Weights of a small transformer language model.
Architecture: rotary positions, attention and MLP in parallel.
Training: a variant of Adam for these matrices, 102M tokens, 6171 steps.
Each number is 128 + 24 x the weight over its row's rms, rounded and kept within 0 to 255. Layers, rows and columns count from 0. Numbers have three digits each. The size before them is the row's rms in percent of the matrix's.

# down: layer 13 MLP down (transposed), 512x128, rms 0.105, rows 76-175, columns 64-127
# up: layer 13 MLP up, 512x128, rms 0.0978, rows 77-176, columns 64-127
down76 102:119139101118108087147150106128076137086168097118129099140118119119113138106086152142148126117135076124120158140123083136167088131152112169117125161100126086152086099116120156117119122150164148
up77 093:141128144140145126136114134143120108110131174108124126113117100136122111096140165127078078071083133152138117110114166200125109194107159141116169143110126144114111131148125107144124125110134119
down77 091:125121123164124112125173150115112141154111110139146084124123168123139139134113128161121090130104132109115094140120118112090145121147155114095115133146174120062103133109121131141162133155147125
up78 096:129095176148142111154134114076123106138131141155115110102106125137146160121153151152153120108105141122124147136079165162134105114138151112108121078099103108150135121109142147154151083141157080
down78 095:129080130128137121141176095087092153106145171079153179125121172145148131153116121107117128143119108114137135124151138141131166116125146082124111109112109127167138156111115105126132108111165112
up79 102:131165165117121131102122138150117132128124150115137196131121151117104130096142153093109111146143151130156102111137137134113112121175116083108084131132114175115102148081134122149117145123145112
down79 103:122107130115129139137140134117087113081138091112138154133107175176167119151101112128112136135098118119140148125183114115120159144130110085095100120106180086123155137155091135110107132178098132
up80 104:151118124087122114159118122135125125112101150151165140124122103157086122068094157171159140142112168149135119173121125123119075135154072147127144114111135125168127137157145093139095124111117100
down80 105:100102203132146142109133112162155098085118130152105159128118142154116103140130134112091161162172121136134069095114127137148143099136148085140105135074110110098138129134118164121169127110163125
up81 104:102098168122132117152106101132118119105140105134143109114162099103127097133081198110132108117113171154091144120114144147131132134158134116130179116125127118122142123144126154120115120154121127
down81 099:130134134129130146142155155113162181137074111123177133148134160119139118118154116126125147113109125114129094149144090141173186151095097153109131177099110107128092119085135129117131136103162118
up82 109:130096116110135169102147147154126110103114116132170115140130130119169093140109158128132142113123144135104090161097103157122073171155109117153124131135118111126130125129174124135136130146140148
down82 113:129141095123142114099141100123095116127143147109178128119109102115125138142101132099158137133139136164115135163116104123116078169131139127127131099168119129143105159128113115096143187136101160
up83 109:080102138189162149143137114138112104142151104130140120167101095157139091163120109127118099076127107118151105112146104147123119112117123133159162189136134144092121115146142142139135092086131093
down83 108:094104097111134145097112174135120116152130123107105131143123157122089144066112126132112139099162143132140115142081132113124114147131121160115128159111168110075116152118130114087124108107083160
up84 104:115105147122099154122146164145142137079129106103136164072147120115082114124121113168116085116139131123161121161132103133108122118157135115139108135101127132132129136116166159141130101135124116
down84 111:154095148152126086121088091113108160146117121159065119109120133145116112113111127092086108141133113112126119132145096132149128116082160103131142163099090104150181140150123125144129092142112165
up85 097:114188120111137127122144109125151149166131128136118150138173068127128103137143146163155110096091144171153141102147104120102120071139152089171118111117140142115100131118146143166112126136140114
down85 092:093104137149157127088107095130073112047089123108114148132131152098136163115124146119115139138189146126085131130119108120090119157111110176107133147175119155131142105149127134109124115131086135
up86 110:085112098106113101125140103130144093151159152097122145117178102131091128165116166144111129129119167125120130136103100140165131110103094095162156131128133142120124107124138135171121150130130079
down86 114:121189140117144176155106079095170146116128073118107089127151137147169150139092121147167115138116123149128075144153108122096119143128133142130118128122142131135098164146129137146149178107105120
up87 100:104129111167143113140116168118095144172111124121125119172109062184113117113150115132152151088146113103109102123080151178155122105129114143153137132125140179090143151148133117161114148092116121
down87 098:150143144125131126145156106121143123098151131164147152109121138096139142122119100117090117141143142135112126106115105111107120140104103121112134068094168182138106139133162113152138159136161122
up88 097:102102119140144142117114097097128147110149151070118126127121084141108103157129110120186100122132114108093131089159135135158151106159126092124148109132098113155140134158155119147127121123102131
down88 088:152106150129119105102117177142135118155114103140143164108141146111140137129145134122093145124127134122141074141144137116075106120134101148137147162116176147104092116083150107077125121127159146
up89 095:087151147151133118158161137140107152106196090127157167143106121160087125097129132095150126156149161137084143119128182124087107132118153118140168132131129090126151101124140121128108128166106090
down89 090:151134157146088133135134109149136164132092113102133162098119141152125113083163124078120144180112159155141130171157154114106128126133096124133119064119177137177125162121141151086130120096103140
up90 096:120082109157143121142166115117147126126120109085176133111122139122097135091116149143157158120145126086078153146114105115128122126148137102094144129151121112118111074133137112134120125114113109
down90 091:114124140168165128136124149112135123160087135134133105142127089118159136096174121127108127138137135128123088112118130143123152131120122109151117133131074132120112125111146119113164110146149145
up91 101:123128163132161104112051121150132132104151137094133130143094098137147139131141137166107132119112102140153103123105146129138155152159119142116126120116108116114051113145136113112131132131132131
down91 100:165124104132151163142144090122112152135119117160141163108146165106138097135153120087186081123088113164134132112122118128158095102146098145102127165148139108119129138095134106120108121146140153
up92 097:147179117151127119130138150152156111128149082151151088147106131123100140096165100159137087132168156139146104127151125143130150126103116090150113133107122135118125102117100128160138053101125116
down92 107:096165176105161107082118140114106130158152070137101119141173168107143123096131123128143119153120116140140115129119143135101130127142114101161132151152145107119126095098118093132095106150121120
up93 101:111148124091159111124099120120130116132168138124126130116080095093117129100107178166185111076114188123151126127159135142095133151141155106125117176131142119132114107113139142122086116149126131
down93 110:097130065123110086151142135106119082125166099126126140124127109127132175184146145109120134088121146098116077114143057129131154162099133117126138182149153136148112125157109101135122113128135109
up94 098:104134165130136164139154102139136122113147120115125142129150082114098152126140140183110095107127096123137141086128147160099092126147092117164171106123129103092135104093150156152143145164103100
down94 091:123169129133153156083120153140144101182125144145141148143165134132109138104076117129089117145140102139143144111155105161156126120155092128141094105149119169090103134074112129112125134114120143
up95 104:132147137156164160125177133128112109141137127070130121119134106152071117136140167139163094122147165125121080135094105144139147103143130128126159125093134105086163129154143146117091109155127104
down95 110:133143161125116122118136133139139138099090142166144147116145137136118112105153092125132101154092098130140108094120137118161112156144155097121095180099156165114131092085088106108143117141111124
up96 107:112080112123137151151127155070092158165160133139150138081157115144125154087094114152126091109178165114114160129142103108121121122172134093115108189105166144105116104133116119155117114117139129
down96 114:129142156120103102161177133150158095088130116127122161164131109136157125139100132117158092118107110142115111127137133114128128122136122149127118114127119104164176150116118149111117129189155062
up97 097:087119125154144140095113116135152124198147181126151147141129155164129130162098149114137178133098135113094149096123127141133123123137142087081129132129138119130093116140085144128110093137135123
down97 088:142124141131089145115122143133081144063102113129122079134120117098121111117147124149150103125165125149127121133181117104077174115118132145138122123111144115117110118084122137128108153140115140
up98 101:107150160106118117134148128156150159104132110104131059114147132124135105140119179148173113140155126144156091141115137137152155121109131148141117148134177133110165112114125110126096121140045123
down98 112:092115106107131141110146153145116143173110098092141111122116089121166146136143164107098109136139160129125107168127165072144158179123109136113136146126119124124169134114150093154122130139112136
up99 100:113119122206149139134110109155116152107150154139137180102136147134137129147162126142110116091148094108123085099125134093137093121120102112157111178096156091127084120154140145157155080125087138
down99 090:132138167096136120118112137129145100127107093135120080166141120137149111122144131095150135084141121151138186188150130138141143134097130157151146118155083158098124169080110152118112162158160096
up100 102:123103187164141072146153122105166111139062125098136093100139125101142143126113145134125126122140129143138132149087119109156097131140123109103098147127140113154147122124175168167117113134144112
down100 105:125138105146108155175153117180133126112139129151076125088152082101154148147114148064152130111110120114112143168135149118106114142152128149145118177124119118105145179102127096145134105149138132
up101 104:136150101103175109105100151148136104173137143125123143095131152150075119117125090126131113123175138113138136124104142159098160129082108160122130164093127146126118087135125135135116113141084127
down101 108:139133137155108145096091087151126145113175141075162160104127099084190127170120120133132153139088149108108116149186125158141144130132137125173122109112146126114114100145167091127142167085125148
up102 098:135150146115166151140107109147084130092128115093135127110152119131112142134133092166146130125189121126129126115152160124161100142168085118112159118132146150122107153141115147159100102082112109
down102 102:140152124149093118143122130171097142127122109104105109140145149095106093125131161163165134142134137120131142113150158093134076153177146124147105159126094130104114107079116154106130110143121115
up103 103:163139172130152114112138113126144084107099141114130129130156144101140136157125123181155134129131144144074118101114116171159113115144107142175141114143100125089130129089148139138110097178127076
down103 097:090120147131144117136134135141098163131155133143131158155138140121114116122099096155136127123122162115068180123096131126161142100157099123105131097160181106127107141079119126150124159072139120
up104 099:130128093132128109103104136146120085140121092113132141117104136133137154145134189120144130098137133155102139138098160153119138147144129111155155114097096145105138116135137103110148112136128098
down104 102:084116087111127109142115123148134088159086102152147129125148180125139169137093101129136105158134123136129163153137155155142136098154125134104126097088123112145098124093069129101090132117087117
up105 100:147109125150127152135132147099146145167153104144150154143174108139086082129126155138159092105126165133109143092143161145108119101121063137117153133091129128137149181151120110117087119140095125
down105 099:088131119139159123146081085133101119109091155108103134127146120125124133154122144095111151137123154150131122153157160116149123144086126098112091086134137159121119131148126122104102139137134134
up106 095:122108116166154180129112131113157178158151168122139141085145083117138150140076113133126107142082131145116115117101141131100102115113096165086157119104150112124108134150152149207108105090127123
down106 087:127143142107125083161180122115136114091125119113165119147111131135162119097138148108195159140152113153137126114114076116169163109118093089151112158150123110141128086171186095082131070117135135
up107 099:065139122122145085111105089162104154126110138070156146110099125163075068066123152151152139137115125121124111121100078120139116153160148163114143159149142102168129142137151173138115120135115131
down107 099:128104167119107152110148122094127139075095124184137145152137154132136136124137119151143122142131123128150151122115125123102140125115154131128085156114161137092108174127112171088176134128124139
up108 104:182117112094152134124097106123113099141131136126152148084127148134120072144123132132142146097103131131134124099141131115135139127172114079139113134114129111115131144117198071135106141138144119
down108 106:133163146120138104153173159132141117130122168108180138121170088143178106089163143150151117126185149117103118163090129122150105089088157084110084109120102116110128095134173124123128116086083139
up109 103:105090137108149138102117126154154119100116109150121132123149164121124094054143109115142123171123110125114091142113145130133132135141100154145131141116117191144156129158183107151111134143123140
down109 104:145123148103131148158116129162117104165116142118084110123123115149143148102095136155112122085143156118100155105117125102164174137119153131130123133118173107141134102083141106131114144118112092
up110 099:128147157156131160154100151110191104127129092161129140139100084082136106137117120145122150158145140135117130122139103138129157119117117122109099127110135139086117117132150087142088105107164094
down110 106:170103132149123139125140164135127111098145121126120102147144102151116130166143091115098130123118128120122123097113124088113132111130131131139070123146143097157116134165105135143131119120113125
up111 097:109154063182126111169086121149142155110108157150121147124121122146056099117126110115123161140124121121116128106109163143124118144145113088126095123108134162106071118111119128141154165123145127
down111 089:120128170110146134110154157112100101124137154112102113152150133130148132111157139087143100081135122156111149127159127144120103137112151162150146099108097127100183153202138125122097103142099118
up112 097:143134096103138096136131158147100125170069149124099153124150119155124111141121147140140148096169120124124164135151140144105145100206162151118098134109135117124127150124160127112099082140159121
down112 085:111122137145125141112114112126159140105178077104117130127087155108149173124114145132116081113119128155113118111093116085107102149056126108151166107106139124166089107130105132162130162100088129
up113 095:133127147100123101111154087162151128118162131150121138106135141138162106153135148123137114144187101137102169145131106105152126111163162103115076161122161153141076127109131135127143137131131107
down113 097:167116144138077138124082176118138131151097148116114074157151155089133106109152140098116131110183148116185144123078173115128117155115124159137126139140106123141181162119148109141125106135118111
up114 101:150085125143140175160125107146137129103167096129171136163126116185111136099132136156156135113156137161087141132114100104098118108101078101149156163126147093115148153123129160152125099140097114
down114 090:142098123132091111132126140121105160162083134119107148090167131099137154171092125090110137114137123109151135135127140157120146144089112162090127122123139115137120109149118110110134154144148075
up115 105:116136114153117136147144101118131111099084148096131153103150125116115149135123141207107141141102127112108137158100126107151115077206111084107110121108158136176113149132146132158116140123123145
down115 100:153089142094169148146148191128086111153165127087152127146114115140119090092149152118125138109158088142111130130118117122098107121090124109150126106155095190127161128125075091094099127153104121
up116 095:137116129143147137112163149168133167163152095125147104108114109166128128123134115152142127070130097144114096162138157110151109126139103141110147145122172129154150162106149115163144131114124109
down116 085:165125124165161120116130131115121168081113143160092145160146127154109129129138103129086134132146178150152122091159139105097094147103139171096088133120108093116091112162109112127111109145095126
up117 093:130140137163124124101131117126124114138099137114154150177089141120118111151129129137137149083158099115157071101121134136160147133137102129128080168136140160079130101149149131138121148180112094
down117 094:119140106118124122147130132134135155114133126140141125112159129121095136109149134112129107175110202161086115114128158155126120126105116138143206121138132095133120170130124116148130091107078106
up118 098:111128133130131151117157100138115119150142142140181143101152112135143119164103099143141126135092157136124138141111109097118110143131090159146106164119129138119087156179125149154164111162127092
down118 102:158127137103107117118159165164152121139115133097121127090096131148081106145156155096101141137110128099136117092146091088113151139118153107148144177132117139156139143136141141169135130123108162
up119 105:154090134110110141145087153107145155136131081141135125111154094168093121166144160122103144082126159131123078098125130140093140165135159136139142100127122159148113099146138145114123091105106124
down119 121:127137114125117139133178102139132073102140098149108144089140113102157180156160105161117143145107119117129134176142099152142108124169080153139159074120167129136120141117128131139103123142155101
up120 102:111133148138111105114103080135142086076100103126129102101095133141116137126134125145156111121131110123119095122109121123123113190105100152125078149153121110103153152152159114125151146109140149
down120 106:168163095105096136167127140159089131189122145121105095087134115155148132137036128136128129096106128175129140159081106178133120154097134104100136116137145156131089072109101160145147096138136102
up121 096:130101174126139125160118132119128136152116093106180100130093081148167119136129202114126127101122159129153162131123111130160103127117154082122125113135143132134119073102153139168066115093111127
down121 099:117131124139142149114143127122112101136153129124116113090154098062149141125116151117081115097133127179114162168108112139129165119091163140115091123121131142106130179134123135128175122108111151
up122 104:105116127115154092104105126162170154137144092164123142137092135152120096177142164167138121138109133104109085091120108113112156092102147127129107113125134161164112112142138149133119088135149124
down122 101:136148093124089151149151077120122119123138108108133132107117095133139157139125148137151166118128120157108138115144100128115166082124107175145058155068121090110172120126148114143130138107143127
up123 103:158130150072162115131118145162129136136129097115084188117134125117134149150122155142118155110129186155160082092135132113100129133103097079109123131139138159150126102135123146116132118097080108
down123 100:140143126127108110134109132101149130128118115063150115180113114120130094075128121134174135115098050135148171110139150156079115156128117160141106163153156108096142130123127091110135146131128140
up124 092:145121179108136124130141168146113139074139139163100082144119076149145115120116162122129134107187145141087102111150154084179140106182087129129102128142166130103126128112142124128107148138116105
down124 095:108160083121141111094131145117123125182111124113115141186113150134145108144146086107117133153132125124112107127178138178115109126146130105112162126162075158156160110092070137141122169138131141
up125 098:121138166118122126145143116113150093139116153088116098113133093123124130106147160140113159114126166173101090121081120173158099133180183125115123124144139146130108122144136092155170146127087110
down125 140:139131132104101133167127133145131114152164143093135116111132131107150131119111136111148148135113157143097121134095107133140120139161124156140164124107135157150088132137141112111132133116129128
up126 102:155099153148115173137104111115098106113133150110142123128170149126126154166095159152111106087154154140120096100076138124142137164082135128151073122110110120113120145090158115102134151156107110
down126 108:129160131110163147117110119090159122112117136125103123151140115103137168125118113081168079097109159147120114112102128101152138162135122193095122144098124128114138120130122108143128145085136103
up127 098:090116183114114128138119158081157137147110119122162128111188123105115120134129115136130071145145154153154083126108123131164117076131112136112120127149104089152150129151188127143158084115115111
down127 093:126170124140162112130157092138126132115108139104116136133124126136124160116156102050150139120137116168140106118139120111133140174093115097107131152127129140095098148107133152135087120105145118
up128 094:108138096102132103113128126112123109130144154142110142154127101150113138112158145134154141095121160154103139113165193113147099166149170126110120166096155136154154125096141140148138111154120103
down128 093:119110116153142112151105148133090144145159136136098152142090087106142129151104127123141167101108113093139131146149157101118133127082128106150128142115147167151115123087105141109107140123162144
up129 097:102137082165095142096135107118154114150098167133071133154121105132114128124124099133167122144119113122142094144121077136124145129160147107099146127125122139091133167141149179114113121185139110
down129 082:139115152089167106163113162109094139106163142135149159111093155119107079106168158120123148123135149144114127125140166135121115134116126157113117170145130095162135097119113105148107163084110145
up130 099:166175104143139120112130140145136093151144114132135125115099127144101126158141117137081154061171160134136094118135132160133165099115142124151133166094157096135119188112146158114115082151085089
down130 102:129121146159154196150169118090170150128094148120137142119144104093112116117152125108107131136140132138098142156108186150191087142131130137138142135151146120160136140115120148108108128123121121
up131 108:141141111151181117139114117104107117122150139117127167154151106174140128150168123140098129129115138091125105066109131162169077136127112134087148119125134155124158125155117151187103126102097116
down131 103:099163151126088145107179157156128150176142142136116075038139132129123106138146130125142119152129122130103102133133133088103163143159117120114129144123141122139078126103119114104182115128158165
up132 093:126156146137122141119107071074169123155135080122125151144165080138133138165161120167158120135089118110105093103121070123099119121125141118131185140075132142116118073136168162175110132126099104
down132 087:117077101121124110130128159145089100179166163153122092119140149107113121083101178126124126105133091126162150139099174117155112159134128114101104139113101137146119144060144106123141159140134118
up133 102:149106129129151096143113136108129163084128135123138122159113093157126091130080155121161137175091173115156112123137139127117085109149088131079143131119148100138145098135124132156096130090150121
down133 106:081151135153115139088076172134144125118099108147141140119122127139129130089102147150144102130138148139144162177148145162115112090149099113159129140160138122123128095160099139113144080119097171
up134 100:157138140112181156124141149130101089112130101069139096097115134145127138161145102124142146080118155163142116159133159108142140071140109118159124150160177086103117101103138116127079131180085118
down134 109:090121128133102157140113179123163137135161104158136112167112136151154117102125125129121128135125099122102097121165144081092147160160102111095128149103145127144162098102113137102104110118127123
up135 093:118151106175058149139169120115159131081147103111156094109140130125124161100113161178154145092104156167125142121141112131123122116157143151124147100105129130107140142137151124141142088107123084
down135 095:164129121109178118101116108123112130139085121149122129136136134141112134158131166117131130102118132167087114108132166128071144087148194164122117114119117168169110129143137175136139123138109095
up136 098:150118095134104129150138119155108112134124134134113148135085129118118086158123148141156173094122145142099125105120168156130115120134141114132173147115147100117111120105154157110140135123153144
down136 083:044167102128142148129089126123149141144103119120097160090151088151148142111151136121142128143168130135124119140142125141152116148144122142119088133100082151126142132136159107150124170135107119
up137 102:138142175116109109133141103129152142128171104159140151120143134176076134141144124135114157149085097143165120122146123132099114124121115093122118148109140140106139111145103115111125098130101112
down137 108:128112107102118160172123149092128120135133112146184136120152065107122122116094179107110104140155139124118153139126134161138127156113113139106093116118134118147131120154157148140131124137138121
up138 106:105134157111123090141138113127131111139153135125159144097151107140130103103143156127139116146126124167139134173110147172120091169087149136159111150120105101060125124110127104129165085122102096
down138 098:153117136107116126121117156174137173143088100154145110119134172141138099123181116121108103147168144147131124148151140104163097116118103136105117093130138149098121143141112127141124127123133139
up139 097:107135125180094115171144142111140109102120175138112122129146115125058139141098129118137118113172108112105083096123153136114147179118167138116141141164131131102080125140144124139106123113106102
down139 093:124136114114143162082089068106139097146146070140133129114141119104159150132169109138148161135134127152136146191161090122163109107100098123153116109116137127120145151146163141131107121134150096
up140 095:127117123152105122150095111162099129109075141120111206101138123152110114140142146102129142183121145105103120141126113126077133133111119125147140099090145100135099120106120131121098117124096119
down140 083:109139142111158146127165149079145095165168132123151069156125111113134121138103116135157105086091064165112167121127135129171139142118124118125139141139117119131099122154122119136152125127128102
up141 093:152188142132160099141126133137149165137118111138139137136088146117129121138150138165148099168119176136127122118125088107135127094132110119151131192116110115103063130105127102126158130168099158
down141 091:099084134118127157102134138109147132135123144132177154137147150110096090121119088123112143128122102099161142164135151168115144124122135163147106123131176160165140067104142162116128142103137147
up142 097:136109197139123091122155117151109114079153105108148171129107116123117142168119143140145107116155118147134139095120082131099113118127122136120148155072181138139112122117121113146110126053085117
down142 093:100123091119118081121153144108124124180100149108139099147168112150093146119135127116120136145121164106117102172120124165159085145162114138156149136119084090144123132107147127120146101173103147
up143 098:146136128169117097147132088070141121104139156109159142149151111113147121125093139123128150106107139176148161120124110159146102066098176080148155161158134164109103137151110151163149111139111124
down143 096:152114115132124137094143141134145136158141139116114174095139127124125104131131183150121094136129132077141111116119130109120145156137130098120127143101090137106142123103175124141119127165147106
up144 108:112139144119126076121151145084129101088146118116134139120170140186126152102155102151129111133115155129122117145144183137142130077144123120112150118124144165101151140151153104196092091103127125
down144 117:107131129138126164133172153124151105143159074147110158152157114129121158161154091115124115082135086126125111153194113115155141128117120127135121124076128095154154154104101093095154148125143112
up145 092:163168109154123091126156137135102113141110135142166129126093119092096111078159118138142168100121135129136106125125137156168128124155166065153129125090149140117142103126159092120097131118133117
down145 088:123119134116123111111127173129132145130133122135112092146119110140117137164145141123121132136153144146128154124116153117094085090093120169096182138117143118110163138120134144103138099141115094
up146 100:121132117114104109140100141133099144162106129142123162125168117106114082113145152131138099135138112117143155120099176164090070148108167070115099124134133141133100145151143118172117100120111113
down146 094:127114151137113124126177089112106128142159147131123127107097142125182142106118136115142141124094140101091139108164080095167186131129142157151182136141116118108130135074082136134116139150145127
up147 100:112121109133124168153076136127120111148163096128167147116116107146108177140107099123130142112119123141089150108090122124141150111121165096096116111105109139103142124143146145106111133130101139
down147 103:128126131127131150136111148132129114116138110138138147105108125115137167128107134155127131132135132153117200087131141133121120115131145120168126102108118136137156108122121120077131125124107169
up148 100:117157112128168155160102110122150110136089098114118131162137138120140084118135130132113115138115179156122110091100096149145133138141120137148092110156132127134096159158129161166094126131126073
down148 101:138123098173069110093176121125119114114135199164103161104062124125142115142127143119093115103104152120130156146114128127111131096138129109161138116127128114101130091142120125110141105137147165
up149 099:119171135138146179133122101129139119108142056150176135080112152145094177101104117176159081152123127117108106135177101145128155121127117135140109149113135155111159173112149143153139079117146067
down149 104:138072112124139140131085127114114085201162122154121116130125135121122115150140100147159150130138070119125153174173136121129136147108103133156169105143148134115157086139146120144112123127086102
up150 095:130080152142131114152116096130162113163155103142127119149113117113111165124163129146167141144178138090154136126150094119166130107128121141123148198118115126125116112133148146131133104148104098
down150 094:147135134147132136107172123130118176101114113113149176168101123106148095123083143093124129146115150176116111113111138120114120155079108192115111096114156131113118125170097150108151144153125097
up151 102:109120092149186152151137138146165130138145120117151138111080151121124112118142116141100109127134106167108132133137101129161109112165160133147118137112138107119169121124194108144117082111167134
down151 108:133119100152154131116131117159138130109125125105123146126142127142159144115080082161119084123122079144124151126156168089116160134156100147136141127091122144118181130112162149096095101125161120
up152 101:125104096134129128116097116131141100159119102090161138149099118114124123129127171158118154090082186154136116138129148104120163158138128130112113128096139127098112134137156140150125107098170082
down152 096:115175133165140141096155101156121123111129119148113138149151123142147095143118139134139106106131104144097161112143092141115107103112149111124139135156095135127111127124128140117130144114093170
up153 097:151157124123111090156154068101131081126121150116084161081159078135104168088163125135084131115160109154100132110138095144104127104144088120111141161127143138076109135147114145126097122171117128
down153 089:098113128097115164127117174109127155120110108113180077172089122080142141125138106177115130106114151146133109171118121123143096118083142105108131078131155157170141103103129124146104126067121086
up154 101:088138142136098156218119137146117136115138162116151119138122123142163132127125110098139127117141131120096113082117100133129139139165168119123119139099159117139153107142098171162105096118120129
down154 097:113135106104176127054144107137135113116159073150121122145136124163099107118090165082111113156119127139147158139133126145145106173120116123122142135150105139152090128117111110133133137140127132
up155 099:095113151153083116143155089105109151180124102135163120086143126127121115163141153190138136170093111110108093162146171120106101116119114119086134151135117122101113112138152157165121100137113115
down155 094:161103123106177103131127163117096106088115086147152096103097158175112160130087154104096167136129112136108136106143130096167138149125111105139152119130134141136114106156075132124151126157154130
up156 100:158136173118171136149107152108128136117142063112131171144086112116093090144108138118103137144135086115105085126125158110142105172138109079119096132089120117131118191137175121120089137113142097
down156 095:114095138117081151128134082129180136141142154138123128149102089167138121092121104154143134115143159089130100098122102128084129111120153154138153180120107124123101127157110144162138125188105178
up157 097:125141110092088139116080066155100090104152127137134112148139116133126126156135137132108133140120165120106102096109124079142112096157107090148140128143129120111109084139147134112135149216122115
down157 091:102148158121156127088116186152114194150105120120118129157114110120139115098128071174146129142106121100130073131150101161113153159114138129123125134096165150117168173110132126120103145093172147
up158 102:152138105125128103107136107117115124128134145143175127138122128145133131089119104152115083154105164129147127155143113169120067145100138109137175146138130117097091123161133056133105076104130124
down158 099:142118103106124084135118136077091079099173137118120135086131104134142170091180185131161132112133105134156136150098128128138152119150111120126169127135095096134101140137135142100101156148132147
up159 106:124130169138125172128159127105148128111185185120130104142142114153119115130103145169100081135110186170101121128165137128110119131099144092141121130099109124113105135136132125186117139097092094
down159 117:085099117160115159137083071119156114135092116119120141101172147147142094082145137100142149114105124113106122136164137125089161146101111146147156138130112165079130131135139145128138133159148137
up160 092:087161101147116157148145132143130144125159107147136132136129119170083134088106123108118141108146127070136125131125124078140140127117149055112123136107128142117138110144142157145160119149149126
down160 086:161101151151121126121121103119169084092112175128128151118125133123146106091138140153123135128119117211092162121122117136121114141153121179111142131136184122149159119099135131145101133111153128
up161 095:123146123176131185140142116097146105149078159116168142129142126145128150152127106157182107155127132085093128128109124129118113104151155133129099122150118134131122115159133156125151091138139109
down161 093:125082134149134102085105121139103067129167127137154138141087171140104129153121112173114125124151143153138120143114106162115147116130114090097107152124149110100126134143153118120130118087134140
up162 100:144088141145107087093159142141189123133118124145134134135109142105110092102171110167134097138109092099111120152101140097149150068156139152138115141084110146107129083117140130129079117128118093
down162 097:094149133086138106132145117136141135100160096076094109120131118097152110105167127102107100112133163154132110101181132144110125143172159098110093146152113115173116158136110105172147158097121123
up163 091:137118102171123126136120132078117152123154119166153150134095118156100100093138119120117131084157165110140138151148141134119116158131123100075126136146145156161134124112208123134104160128140124
down163 076:123175115146141144106139172168137156111122146120096131122128146137138099147129086115150167112106132145124161094118115112125130124137110145055153136123135145152153114137097155108144140111152152
up164 102:153114158166135148096118134116129160111139148130137145146111118092104122109075141116105145140093117103151126093111174124125116122100112126095135107135148149157099123181136110178084116093104142
down164 091:125108144107113159124107105154136097116117143126107145141124159123121082140130117141124114142137137162106140105143128106108102094144113116154164150135134162138143140139125141101153119130116088
up165 095:124101134113138102123120177130131111132177100128121139122139156144082097090173181102126109081133130091141085107138166125089113116163152136075129125103138144098133154160165131165124167164107135
down165 108:111142100158126156143115107149108128114185129106151126141138170136154123131124161119126143111117117119145103114113123150118173141157145142137106121116138131065147127170093084125140160133094158
up166 104:115151151162081142156148122121124130095072085097126109127104112127121109092170164135147140149083146144145098181143125117148108086159118092125083149151164083106124118108163146161104125084072131
down166 110:078101076120123146129141083098142164108132103141126142150144142152143148136166136147119136133156084135082152170130087144130165122124094116167105117144129135119147128123089122125113134126145125
up167 094:126134144155153125114071136113097093156120160142139160115088121137131102147169169165118119131112119128100105158120124142108115140176128133106119128098126150127119152167120126155128127110141118
down167 097:096140121148114137134129188113149134071131092160122105136117107146101143137106084132127145104155130136130132120155142124115116103125084135117138118150125149136150155108128119148129084115086129
up168 105:125178128118119138151128133133184096125163112099102167077136129096100119142118139137120152116128151149112149099116151107143075147116089117160125149123128150133163098133147117147114135136114154
down168 104:122154130089132086116118111136121179128145110100119120147123094119160121104127088131166121115102148155111158106142136127153100119114154148123144131140120141168149149122128127140126119124153105
up169 108:101130150105120121133096122145103187117179082127145131094141115136133088134158144153160102094117130149156104157114146100115065117133111083164102135131087128105127117140161131167102139144142137
down169 106:150119116132114103120097123147150095138100178087167186119159176133107133139084101095146145137109111114096130136096169131117125128127157116091151125160122097139120130177118136163119147112122116
up170 098:127145129156149080146115086134103122120101074098152146127101104156159093123148106157146106100160097081084099107120139132133130141168113084151127108120134171139154075127134097133097106153151098
down170 093:153169119093123076137165165171140133100091150098114126134115098110143112146091167084126148102145126139136129138117131125106160175160118112110167134131076109118092152110151110155172152139137110
up171 099:122107143136135118125094133157139137146148137110120073161131156152141130137140077118085142119156111124071150106103145147103132126130133136170100129100133103166109128103155110165084102137153125
down171 098:094162168101089133088136129151113130131110133161114120145171126136159144146128116114171123136086106115149152145153171099060106082212142172162117128142101160132112125096131123117158133147097159
up172 107:155144120090144145113162107138115136068166164116138145144129130167126136114156148131143150142141167134099126160147100151098141118126169127121122143090152164146113097141133100189111062112139120
down172 113:179144171131100106096121146145137094158164146186113124143146104151100102103143131131169131122103146125164133177168142103132122119146104147136086099136094102145108135120152105116126135152088139
up173 102:149163137131111063125093105134161159113122101146142111121116120149092137168133140145117123157119140111117133170135113152153077147134101142103118110130161133116089093103143140133123139117095076
down173 099:134094104133140096104170143106151121137165142141103151102164123111113149130148137132174109120146131086101102096098156121168123120194126145104135164131149128085140164102098145159120095111184183
up174 101:106129146102148126111149127146131139150173076096134092123093128155155110128142123166125141077117142126118139127128162163147130064085123119131145102145126125128126111128117097149118117131115130
down174 098:177093142182118180148117149137111119134112180089152109128135124143127124140131118109107097118099107093102138123110139129088132149119126136132113129108098127134171137132144130116156104145127174
up175 097:148131158134106140142130126140155040119147140087132129122093139139147124150102106106093127069133152164086112127145126136153125117104112155127155142131149140117104135160188162180133138117073117
down175 090:111093114133091122118147155120121137108109082145109162111141126118114124121132073137154128162130112094124121150110132121111126172131131092156119124122120171136131140098134135123181141128185104
up176 111:122139155130119155126113105094116175132108153148131120111134132130099162137160096181129170103148143151132135139140088097129097140087147099174103118096121135146129093132141117145101118099136124